Weights of a small transformer language model.
Size: 11 layers, 3 heads of 32, MLP 384 tanh GELU, vocabulary 2707.
Architecture: LayerNorm before each block, rotary positions, no biases in attention or MLP, untied embeddings, attention and MLP in parallel.
Training: a variant of SOAP for these matrices, 113M tokens, 3446 steps.
Each number is 128 + 24 x the weight over its row's rms, rounded and kept within 0 to 255. Layers, rows and columns count from 0. Numbers have three digits each. The size before them is the row's rms in percent of the matrix's.

# down: layer 8 MLP down (transposed), 384x96, rms 0.288, rows 325-383, columns 0-95
# up: layer 8 MLP up, 384x96, rms 0.295, rows 326-383, columns 0-95
down325 114:109116101122156129156151130099130087109129153141116126143136145112129164160074178136125111119144112115162112082155133127118151119123127159116119081115085151128097158139095165106126113092150172083104171141122122150133095119070131118116086137128096152136104114147166135152125119122168122135
up326 099:062158092131156094105135137174113119101139135161135162092114113133110148149111105156154089149112133100085145143137136125146108097121119097091154148108133118136107101108116138151147131145151130128135138140140129145160097074124136124098143200105112143095130151140135121137077092165131141133
down326 105:090155150137063125120136147145097132090111136141114140114127144176102149126176155157131124098146131150111173143103113170141155154148147114161129139150136125099133152099163139115120124108146108146092109116107142156097140140111133108080118089119170180144148120129128157141129144168119094090
up327 105:140065135122107137095148094159141139114143125163149121139128134134082143117085085212153137141150112157123126143154141139104149162120116119101088125115154151114102129118127148125126139137127143192144085075112114148110128116148116150090152113123124132129134099179144131115144122119148098128
down327 103:139117115144104077148124111154094096112129112171177142112124161096129114117111152135108114128106141159099129171141104202105155131105135120095126159160130101110127113095156150137114145120179149080132119178130142179137140126120134091122129139143142122145106142114136138085120103161111132149
up328 093:143123135085134163147137143169089173141136110129144161125044145099117138168148129161058127155151141110119136113112106165127099120132151085146115116139157115157133144109128125124137151117140122112104129159117132127166115129096159104117128120164121158131157131117067109118095131094133134115
down328 101:108170148126169170121125144131180099132081099103141114102156088110093137118132140130114127130121118161150127180114127083097117115137131148131122140133181131099152140170082123165126093123132116117116131096118126159123101139150089115106146115100112127154135115125131186138139114125088105081
up329 102:160078134107129138126113131136124161091169135083149081134146132154121128145144135150138141146127116110130166135093141135112127142136149082166083108116141088107132106149108166118144135147152117113114124128134157174164138111090091131164113120129098077158127156129122132117114164157141153063
down329 097:130128133122058120144103091114156185124089129085153148176124116137133153098059121136140116125120130142141093124120115116132109144117140119109131155146112127112112121151114145130148120138114093153075089180114157103111139153133109120141108164126148093161123154136111130139146136168164113168
up330 097:142081134144115099119167091140163126137157156142129139162109108113141117092138153144149109149128118146128061174131130109100153122145100162154119180108145109107155125165104142135076139138125108159107127091145106165124152122113125150125079124122139165103114137172107148137111119081148126130
down330 110:127128134136129119085095133123126101171143128107177129130084119081094150138114161160129146172132094070153123130167138129123138168122113143160123151114117167142118166145144112161145154095137120102129123127105102117160134114095164136128155126162135105119142105095139152088154134146102073153
up331 097:165135126117131098128100127119131099140128171105147110169130125092121128178104124116134081131108114150093114146122158152110121168127093128107131124129149168131131140170165115060162144129114103107169130130117094090120107141146117133143126152125100153065094177128119145111149117126117144171
down331 111:088102118108090150139125096154083163124143110154108141107142126094117125125141149159098097133156164089105156111129102109140163105162139118130103145143177172119165131129102144117161133138133121164132104115144128172122072136136089073117113099139112105133112123120104171124102137144144109099
up332 106:147099140111175142133069108116113137131127135179154128138143132156117128125097142144133070152140135161136070135123128084149099138085157153143109105072118119129126151154109116149130151099141120093127127156109136086131133130147131152164130117116081123102136122157128124137101168115132189118
down332 105:167088155140150110113135105116137141153101116108117140160151124170138109158128130106164125131141080115135120148116182130156170142144077200098129090095118114144129103139116129072143174169122127123119107119133152137118123108104122092121148124133105092127132117133160116114115167133152098154
up333 118:136096096156146132119139154112063118122117117148124126098134134118119122118146142098117144111109137160149130070135171170108124138080127163097124155139102132175147100124122102111147140146075114118158149084160140151135155123114075127145154132128158139179119153135106097123093124167128141137
down333 112:121110126128129104097154122131077115144125106158102122106119169095167104112091161083116112138131078100117108126112150128150141159129112112156114127100102090064110134111133204124132139113130141107148165142109117151108124156148111129115127167127136111128151139108154139094113073131159105123
up334 098:158105146109153134168101180114131151120140107108112115161119125137159117111167121100097158140108118104102131136157111117132130102127148093113112156142134094148114139105147115146153140120126126181128170107157093138146155133171109107111091133136158100077163134118069153070125157145108131115
down334 106:114127122121151140110184136141101115121124165126142110117148120111108139108137128130118128141124098094120170177078107128131105091129123138172144138106095100089180133124165132142121102156118111101136145166166193132108099149104143147127108142158181100112138106121128137143094118156173103119
up335 097:131121142161155117144124165136133113104139181145109087085148155138137120126079158088122085131151129166157107111106124129122125172114110139173151136146123149099087097139124093079132133131120146080123167166125120148118125096098104117141107128078100128141110170114093109126158134131134125114
down335 101:089156136119120104147118111134089111141134133127164126161144153106130080109124115122114127128121103094105178164137142101066145138148145118111105114137126144135110128125142206160093134103129114141101136145132141109125111142116110075097086141149104178192107113132109136122121096130133103137
up336 091:149130141177120125136147122094166103153162108132178114111123142109146122157145106161146117124121166057113118104129113091175093138139135141162113147121147128135143106091123125126157130114141129092163099122092191119116141105081144097086141144148124096139126143175152127129136111144119129137
down336 103:133173117117119098170129096175136098105142126164126123110133125140147156137156084113106130080126126100120141122136090126124112100165103125103137128167104150095109123143149153163087108132140185107119168107127128121148153164130149129135167160145151111157118144137185106162160137092101127132
up337 107:123127106131126137097133130113099105115172174135137147128162128133166069129103113154171126108087136104100139134116119125123121156130092104106113129158121113118120061180173124134158145130137105129158137116127146140142130096099137156150160140086130119160123153088130139128086110117125176081
down337 096:089120109109145130110125131141133146103099146118140130114093138194114180116122157111162091126140183132133142153106140103134146089159120143172076118107108157089169152106146120142122134124138132102115141164108106126148124128147104087128149186176125103126115146112092126110142091126115111127
up338 108:149115106162108141108129114143146142132129143166115097125126081155127092123117144142122161119143102084138113129120124159119152132126115125166096110147132101178144160089150127107088160142123141068131133099129152081149113149105128153124128117125075137089110132106093193094124158157138102118
down338 104:102104131142114126127146104113125104141131087136151098069105086100132163103064112117133117122122119132162083109120142150150130145101161159096119159122143139153136129134147105109111144064146127141195123132146111097137157143137136159109120125146142143144161137157096157113166106125148108163
up339 096:106136133167105137120079121047126175128165161093133136122110115116121133118109081111151128112131122111120138117158111151118174105153103121143118142149146148104115156120106110155126101129168098106105130150142089148183135159119146126149121152116096167134122158152125152106162146125161105160
down339 110:135126142134146153132154137130139149090157086124192145072132139135089150127098105125134146144124110151115102151105136180156117135096123151118143129181138151101123184159136137144167126108177092134114153134142115108118093112139117121142087147136142094113135107127148156136187146122143124095
up340 095:158110137093060101115128119163165121097137127131086177121096117133074112137147161116132098110110135151124139108139121120101102061151135122111126162087118136116155136152134111139143161154144161122121147148163126099130151111148086103110150181157134130130149101123111102169142130126137128114
down340 071:067143160158152160139124152118099106126131136136191103105178132093165112108165130107131126110148169098141116141123116153171150160123141112103122101166147120117100156106117172111129106134108148137150100090128138143145072157136125109118128122099130147154123154123107139096156131103123168148
up341 101:109114115085147144084126125088138135124159131124133144086157128130123110148112138073116096156147163128126117145170149095099130169108126166145096140060069125136132107126135141096079168142122126109172118182137113147109139163120133129153116138148139148131123115133111137123119175109130124141
down341 121:105116130137157139119149130132158166143132155099095104097153138123132127128112148130148135131115114159131135116158118075136133162132112116134143111125133101100135127164111133195124147120140138135175109122116184192136120107063133093134146084096154126133108148077120117125127120153114136068
up342 111:131134140138083105171126093116133130122102166105184116117151142108141155130112129166121151151118125123141127183180125170101137118112094131119139117121099111095098107111129115135081170151103129140139110138134161158102080098120118108114153123146128155164163089154093110093096120120114149144
down342 097:104114088139135102118131136124080121167113093106157134120117130125113097133079136129129128115139121127138133067110110135131131128118129129121151133178130127178159135121114108129081148147158134106161172139181135150083150135159099135084103142171151110114157177091127119103085124122137130154
up343 095:182090169141112192113086156147112132149092123135115138159091146096135079141163129157083119175108129119112096092125118141098131129110118155123141152072088131129145142116082129165118138126111127105127154171141140108094148099143144114158093141150129128121145144120137109137128123116139130116
down343 107:095155125141158142117118131155157099139126147110108110133113122126098079126114111067135112156125144157118162106203139161151151138155151130142131120128102116171113181115138063145162155128135150148139143132117112117100112104095190161141133131147138131106119112117162116106127122155143105132
up344 093:160131108160087156130128129101153161133118155153088129176134134174093122095088147113100133123141167164130132145120080128109101102156137105142113102101126098104131146134115128147148138134143126143147162100096096167151084169160147145179111132112120131134153144121083147136139171126129123151
down344 097:085150093096136131152112138156105152151128087137139137177185169126104149158126133138109137113157075119111123119131185124125128121123122099125168164118160128159121111126142154117135128128153110169141165154120140114115160088134104116123088101137138152120165122081126115138124116150079090119
up345 100:114109103164141182143107165093124138115143133143125116144134145133101089143154140187109087103114116131164161145127122094116126096123117115139115111112086110148124163130166156140119111093126136093099161139132100156096096150095123132163173131115122124117131182153127091094097138089140150131
down345 089:112165117072150112119126147120138118149129147094170149099142128152115148162107125079187143110134069128123121141129113152119103124138142131127155204137127113144156129147124099129131146122129128131156140170137155134129155129120170121136118146135145146111180125084114158148176121094133128176
up346 105:148124129162120177123136158134155157155126140116108160128157093131126160132119151144148128111096214132109120124133115135140180142113091107157088119076121157142106154134125172141139156137117131118120166135129156142197119169132143106130082127126114146081125111135120135160120116128143131115
down346 095:079132120097127096104153141153154135153111104147111098146096136181141112116136123121184134057148133138131146140109138112100125125143105168116152126140116125133125124147154119067127116140130154139144142159150109114117169099118185083150107148131134121163151145112138117096064138141115133129
up347 093:169122124096083141087119116168115155138130151093094160128122139072138148096148155088153204125152147122110113144110141143175122093138143134135171144103138170121112094108116112107108144132142107106099127135113122139137128116132112141134132120127087148149142127127064083133123093118132140135
down347 076:147148140116180118141095103125119133114167135116142094103115109125142124133126091108088090096099104116120120127170150128100169128084140118124089180099085158112125119153151169145154089099082176143149121124151112150158127125144129126079151116124148132140078126144147138141128129145145129100
up348 102:154152124125135106161130151107108138128131113112104140117112190122189106122164105128124131135078108121148173140140162103125155131115168112149142127154152175126115103121130089138138123100090170104171146131109175138112084152101098131112119123127120131118172153120172095123158160113139122131
down348 094:128134105082152118118163116148137103122126137145176118118153109134118134161130119141114114127120144136132077133128126137096114182143122137100109091081108173087159130131123135132142175111133122119127190137089144142135131107108109155127178085108133209131149108119113150148127150128133110097
up349 113:164115124111088137133088133141075138103084123123105115124121103140110116042132205127120122115133138169160083128143123125145180144141127110094154156131151165154117107132119112127140143129117108095140138140116151110098108137128143147099151112127158125156133175138119158151142140117156127130
down349 119:152166152134089136141151103127166142143094107096129134150167114120106103117128141104140185103159108144109127125123153090059119149112156122116129111135170156136158125142142095130108125136056150122124167117136137133137106114120118157153127103110131118118086129095175123127124178129156108103
up350 101:080117145120144156096149160111122148118107122182133136121139121168119081107118125152083124151133141109142125153145120146094143120139079127130119121158113133114172154152058121179169158140115087105148142116145117117154112120117120094144129114140121155150126113100102142124091142182130127170
down350 103:108144098161147133149158165146143152130130140138102159152078161105156081138096121119098150113139145161147109112115146109101134112144086165135128131165157088137088108151129171149153090129170151129136174086151141133133134097158107133141114124128110152119111151137156089111076111112128124134
up351 106:149097130149114090114094163143130164129137148188127149118131140131114138108191141128156107110114128103156131126141094088153141123131068079117122151110155134119145106118129123129108130160152072165116159123121121150127117121170090107119137131156112152152104158134111137143137147066164115141
down351 108:092137111129141124138153110160132162143120110127139122155109117129151085138106041135084129145136106130150092107135117092092107144099134093153106148138095104174117127147146126187118112098138100164164151149118121144106120120139140156134088112166107154115153140160161144130091144137138125124
up352 095:130114094116121101110131141140084136120131155106087091124090135143108120109124108133097100153157122104217126115156130126168129153092115112081147113157129118143103131126104124134121105161168097109149121179133103110122098127113135105183151107111144155134115163136156131155125156155133159137
down352 099:103159115139137154135129175129124137139124085112161121115129137124102125091094130089092114131142095108098120116143065093117117124115136095113186106141120114165147117088131117128128125119137141143115106104084082108096094123134142174106178185141137133112129114150125118126121115177125141096
up353 094:144097122148119124125137138097119160133130101122124153122137110073130130168088087123122143141104125118096153123120108113126143118124140095112108156087190111109114169115153099076141159100171133149136129114218171120105106112101103109138133122148092134155114112105116139123126124124117105150
down353 084:135139122145141081131112107140082166094175100093132123139109092144097120126129136085139151125169136127094157126135159100137135152123137137134125061140150157129103131159150093097125116166071143117135122101085129129137175116131170135152115146144140126114130099169115123129123126174103146149
up354 091:109124144119111191145081132123137141133109149094143106133105078167108126169133098142149089112080177151135124140120129103146113147110115097120126125133095103096129153126092143115168137102126132157130147100094116170129117111135117112158100097151129190145125118135078140130100157156139137144
down354 090:086137137109160115135111118161162107151154061172101146168108171116168127099120162110141146068133149113149087122157126112131110151144148103151129095116141133132118129150148159168086155136125151131141116108140128131112145123154139110106123131121135165112170138149147068114103101122130106127
up355 099:163134087131137111095113087101090140123119160102194124115117141165096142135146187108112085101113138108145135117151121141109101182171126112177139124138118140151132157138101113129142114138140133111105132123158111148117150136126137122143130138180086163101101143164078114119123143150149148126
down355 095:138113159113100158154132135197133128080157136088107098163107121114106114123115119130109131142134107122142100173131140083125113139103182093098120108146124116115103144113162139132141138154106120130116132140121152112126130155112143177124117105127091118152174098130199073126146115114156117140
up356 103:126126121159093150134143115140127167136154092146164158142124129101096123122105116146105145132100128103192135076120120092126122149105150108082131133102159134146148139106183128121161139144124149113095138082127124120174105132169138088103112155112134175102132177155107149127126152099131147121
down356 095:139149157103144095126143131136133098098144109082104084137125162124137161139124153140141151062182126151146102124126123145101148139124126114136108122161102110140111181182124113110122139076113140164150130085188106131112135104138135122117111132129152126147102102092135132125156140107155147173
up357 097:155146110168138118177119132135111163115116079141114143141114141194112092130144107095155136145121113088143121112136128146094127180137097174136132133147087126114097143121149145140142130120168122108153151143089114134080107121122089126073106149131129139131129145144146124142099135178106097164
down357 096:083158095136114143158132183150142141129102175108129090103113127140081120161101113105115127156132093142156116118144099130125149141148103146114144117136117136074132120133115111136116132105119098082107118160150110120158095127162103162120150081152149175149159114134137128070135133127105151090
up358 086:148109121093133125083153177126144138125176173111129144168112129116077157129081141123130112116133116163155139107140161160131159117101119100091138129134144113137129108114100107159157112141128103140099145129133135115148115090122108124101138175159123141075114152144124102147069115181154127123
down358 095:145087133151133099138121158093182138127113097147125131073145139084127160124075162158090122117091128098105159162140120147148106119124112150109115093130147129136161117123152165106135118123121137132136165101130117155181142146129152126101125110130171073135135090127147150141108121095100109155
up359 098:093092112124119090102108130120125132130141127142104111157107137140107112152124147162102134142097195149103132135103106127149132127152130146146143107109141130108100111159116121155130112156138124141142132114159122114114079114092129104115151147156099149141091150154162179158160111085141204078
down359 096:114155161138131146173116138151143175191111114132149152157120130133127126092129108098115140099132156135137137114122152146139077119096088167121131104143140137155134150087121107155140171085163134106110167151121164114130137164124131126136097096181145171130133135138116081109175114127134140128
up360 098:095141121132136110125133154111097129130121091111081120110107125133156109122149155166120140131162125148135102178151079120113103160169128107150105134130151113147134110134099124119136154132109097195152138122106116087125115170121098102129145116146140068139149178100150145137109164151145181127
down360 105:147142132099134126106104122134103132096130097106133114122110129114104135162097139113105164144156149113132160115088122064114099128114118100164123083111144121088153116107115145111165113131108115146110135129122179102113108123144148179132114165136142126094143124095135057135152154144191123152
up361 105:131093189097105111139138119076142143111108125142134073150143125113114111083161126133116100163116132124140122137111088084117115178064166148103140149099135114164120121139124138132136140133106148075114113134100118135131150089131140143113102090115129119131177128137083126119126084134126154129
down361 105:089116078134133115130136106175140109152084125108162112116115110106111105105130126129165129199162083111155151146125130138154118128109124097108124129138122091106121104122148137135067120135108108182104091111094164119130117112150124133141103152073127147144135138108117175143134127113112108163
up362 092:156141080156096172128078098141143101158112096128151119117162132144118106126150162121117093136138141091116158151075135160118151151167133106140105133129146153117091130142120128089082137120190142140163099128130103134143076128164138115142115116145125125096136127162102138087113122109144131148
down362 097:105158194099122092158088127138140149127146119151137109133142144150156081109127115106119156089143115131154152185141128099102112168112153152137149145130118174116154157173120089133158115085125144096128122119088123123132167137126140126120154144110143129152101133099115147109154124086109169105
up363 101:126106153157118117121100142164115133125124138171140110152146150120134139134108087152075156157098122150165091138115140127155135158143091148143123121094124093091124143115150039133127131148131122158145117146126109122098165167089126120155115131129145176121154124176129122137139090129096159140
down363 101:093154092122097107165150127152140103127139137104157121120143129065115139094122147138131138131150119112143079095140120144145105115156149117156113099138148127145060147106138164146109156156160103127121129157140165146174171086184146116129110154143134130100128129155119149160135150096151109142
up364 104:133149105144132136121116141154130152089133139135115145130106143139106122163093114146122118133158076135151099147115144109150146107174090161102112126132148133145077156125167090157124138108151169105150215139145121158097099125116142142097134119117139145112103136130132154167118174129081138109
down364 110:087110110118146134147144173147152113122114128105150101145149149087123182162101109135143117137096076114152141102157200173121122117124117130124106132111119153118123074085158107151114103133121112159093149147124079138145136129171110131138115090122105097114130149128093140100142136119138117105
up365 093:146110120130137142139124122084084132122134206165112169136093112081115111124170176115137124118151101127119121132119091131119128152151099130114146133149123165154114119114140127099154119073115155169153163144140116113117156122076116148123117100195128152102120125127138151106143140162129138124
down365 086:137142115192128112135167144130097143159148148086089153185092140144127118144085111140158130113141072146107136132119118123099123108147149129121156106133153105137121104116160136153117140144123116103136121090124090145146116154126179153131108128121104108115100120183107123074082151107132114105
up366 108:106119152128130157122104170122125157137108141138114145111132131086111124137139113125113157168152108135131064046168111121095133109150036148120132132092131133128120134147135112117122132138128113108137151133130183159133140135137099114127162138142102142127122123189096108111151124149115121154
down366 111:109106117148122188085161114106111150151101120166120112135170155132110129146097095144127156130183138154115144106112109091125127145125110115090161102111131103143152114147110142104147127127150113146157172137077148077128130136121128123101149141162062144095111143129123122123175105136137155126
up367 098:140146150120097129117121193133133145120146133161119174109076144149140117142126142135058116125125140130131096126115137123119110118130136096160121119153165123121135123150133132166146114178112138113144071133168173134119143171140124106112148095163128139136169119159111083081100139110092151132
down367 079:072164095111160112137114105122100118115126120127144167138121167112124125143148087117153169079118106111117127132154139119093130134111122098112131131127092132120186105100158125133130135085158119095100155148086108141112096069146160125158121121147105193103134104112119146113129142145122100124
up368 096:125147127143157175078135129130124125100142069146172116138124125095088138135185092085096128190135126148127116150121153148133118130124150135158135127129121110106147112106095097142138134116142128074115118150115136131110094139139156124110101093128096122155128127094103124153134125097081122070
down368 114:127124079152104130117150108127086145114145108142137141156118147120134165101141151133099098120111196116082121139120098101144126173140124198138095111128107111148127127119153142144169159144087136144117129150113146093138167109119143151146140130146151117108115104103164148075092148162105118113
up369 105:160137152121116115105166095159132146163121107146100124148119143147141080107064153123178115146097116086122146116143128163163134126107141140149126100102162126134139147129110136099146146103138121135136149095151129155143071132136096140128157125087136143082102108129142153106069097105157107135
down369 108:136134158160099183116092129152117117136129147153091118104106109183114122145145132148178098120113111147108122160131126089096051121142119135139106110124087109129165106121143113102125134134129153093101154118116131111123173130122111128177119160128097094110141134150091143134128142155140143179
up370 098:121136152173087119090089067170088137139119130135151134126147093152107116125116136086141089110151156106126127142175144141140175114142089143092139124116195147161092170136113140127161097147149128113115149120110121116151147098123119122129115104145089126135118140115089113160108145123121123117
down370 089:116125149130137154159137060178116158120138089149106123130111111109141129130147125130124133084133121138139113128129117096100133177140170083151138155146113135092130125115158102158137167115105162098151115097134127119147115153110093124152101156161183153156161168150097124100122138154107111160
up371 090:115099138088130164181104124154137147091128108136130112161152111126133107118091131178143128100082152141139138165168191136117104146140155118111122143084163121109102175161108131095129106131109158083150106147118134089140088170087124110105116111125115139125146103117140126135115133115117117139
down371 089:098135123122163150109105169165137134159155116195113142118119123107124114098100101099092157119148155140118098155169131133133163143144114121187102129138117175141153148114090115114165120163124129114120128133118116115159099113152155124118109146162153171151140103138089130103176160138141145148
up372 104:161155148155141099081149152139128107143110191133101092156172118149148138160122127167153097133096125119128138153135135110145107159177127062134091146104116127124119163129154144064115112154130113159128107149099155129103138123114158114142110129091130149152110109119142100148106108118124103118
down372 106:162204126094147124108140122127095121120130137111162145147111166184099164108141123123121123114118182138157062089144101155140132153147111151122153130139109151134124123129120111117133125106092153121094173114139156172163138133151166155154149123156093118163113119128132125141152111130107117141
up373 100:107136163124125108116143111146150127145123153123137121118091103135120095111120095136131145179119127130092108110129073095150099134097148081128155137177140107142175136165101141157172123133113125134144118118106084111143143131101093171143157165102129147138149117083088137179125147131157094122
down373 108:084122081093098095162165150131092162139089142143075107126168125116109135151133124070127146138128127088147126116141156141117142112120125114179152135176153132142126138157140090109118096149123167093126157147129165117124131117168127130119127126112169092125113114162120138111143077137135141137
up374 113:121137117147121154077119109092116121095108142159092157144142136177136117111112118092123135143140114111190149110150098117127161116119105085133112160087108117144094162099144142084127162136119093144121117112149094121095161171140121130139111122190110126150127111153124094169111142157137145138
down374 107:150162152091133189109126100143170159149113149142124112162102110147125112137134129187085154136153122143134157144137117155143124109108164107107127145127154140136147130133151126164144116140124127084119131124121154165124122095119142117144108169090110105157085163133104142077165138097156112082
up375 103:137140120130129156110114093117097151124145150119135172153131132156090116111116140165142098142112118111146099096123139135085101172074087118155120157097094133149144101118131092187137149132149131099104168151124137145138155150105137130143139180143154153142105114077127131126148119119182151107
down375 099:157115110113152097137140145125112147097117129128144089152084139118139171139159116093116100137109104092138128120114149123110133122143130122156100129122120145126153176132119088122120142174126093167119173157163145132115043156152121133131094131114115073113135150169118166141132166109119145114
up376 094:161128096165149143140129145126122136114126129154142103143095114152125092139133132147128146125098144102141117126175066105122134079158130112157103097106171137137129100130153094151109151111118168113103134143148151139088133151118102211085100130151124135124113123097118176138102104111122148153
down376 094:083148123166108123114137141136134112128144107100157133093082166095133126100101110105123110095113108119109150124116134130129143118124146160125131161157141156130133086124116118128130153152163096103110113139117121125083110083100137118159119134105168050126114123121100148090175181092150135110
up377 102:132139157162136167118103163155116139145121148148149097170126088121139153124169141163134100136123116106117118118102103112132103112169148095127125133146127117122118113169129160149153125166162157123145120130147129113130112174097126120096155155145130128107089165169088089120116113093096100196
down377 099:138083092126116104101142111095175123136118153094134149155138143127074134118127118131135111065118119168122149130096131143137136138098139158100135121138118138134126104125094143110124144112095099142138155124194134119137118159114125148134170106119115148088139152128143142075138118182154166185
up378 106:142127131128133146167171138140074083097105120157094157126112089113114112144119132126150107130133154098132126144146165133149119134124105129127126124079141104129123152131124123131142097145134124127141081139139178132157112097136155105109048140143105131165167128165094149196148117123130153118
down378 102:100136124156124092094132131132134166113091130118121135157121117150130152157130132115146127136087144128120175096122114196151159142114114133165151158114152136186171122130107164118169136147112153103103159114114128167152097096102172145130100100114128110133145088085119122137138128154164125157
up379 095:098136092103176150149174113101142138128096083158132132133094117127172116109142148168133097156091115109129132112112156156120137119136127109132129107141141124142110105127129108125157192097108153132116108143169111106145125135125148127130143170159126145111167107105090169184094099095154148116
down379 103:196112179140135150137160126122175104121153147164171042099146108165128148155165099102111133103134126108148099120119099112137137126134093144121135133106143166136171132128141126167157141097086089121102156115132133111147105126146142137108133141113127164113115108110144117140119125113129106122
up380 106:139127149159133157141123094122158166174160116161116113112129137149134117111073176146129132108078126091121167118154092103165130166148116113147121131099127126115098165153116181145104155139101142139137118113128134119175146154095131107152127137130108123137137102126115150103105150068088154119
down380 102:111171135118158112113081140165137094183102126120086144170105100083135165150144106135145132086144119157127136121111133139093103140133123152123152097143119108130155133134129143147145108056142155120108161112153103117152139142163123138152128151146136090153159126075123122108125094142140094146
up381 103:158116152152121126118135170168140127177073081132158135101114103126123113108104111128132077138138134096118070105122123135124122143098124110160158135161174130126154148141094124112134157150109143102126128126092132128123128128119093147122139147115110105146168142090176130132127168181110143081
down381 105:107114154124127135168131113151130110137098116123131130120160133086126130106102168138122160114125132101124109130084106121155144160139117092133218135144155156075135115104154114148103128105110148118128132160074142115101154139130139113139136111109132097082159124170106124153154095147148108173
up382 087:130146088109140127107133114168143126141152109114125154113130110138159103098144158100127126098152105092159171120159135155136054167123084124170173156126170116153111125136129151098078149132136138152136138155084105089137128130127114137121111123108094101123164161147087104119128145146126135123
down382 083:132097086152108110124128145121116135123128117164139087158135139171137100152146120139145154141101102081120110115131148074190178060153131127137136099089097116097130146119107132128137133145129175149148136111112134127143098130134143110099090117113159148146151097154152150102121164156143111139
up383 108:142148121121119120092088140115115126065135149144166147119129108122139121063124109158099166111140108139145133115173108061090119115138102174150141137110126104124105120119099124111136098165138113136133124148093125169176082178149124120097120150139140140150106125117113151131148133097120128160
down383 091:136134136090139125102173125133182152121126145097116118155067119140104137135132155135158103114075117130141133074182152104074124151157126143138111120112135171109140099172136130095128126111122135130133116150139136127149115123096160115136125116110171120144084108112089150070139129137126096133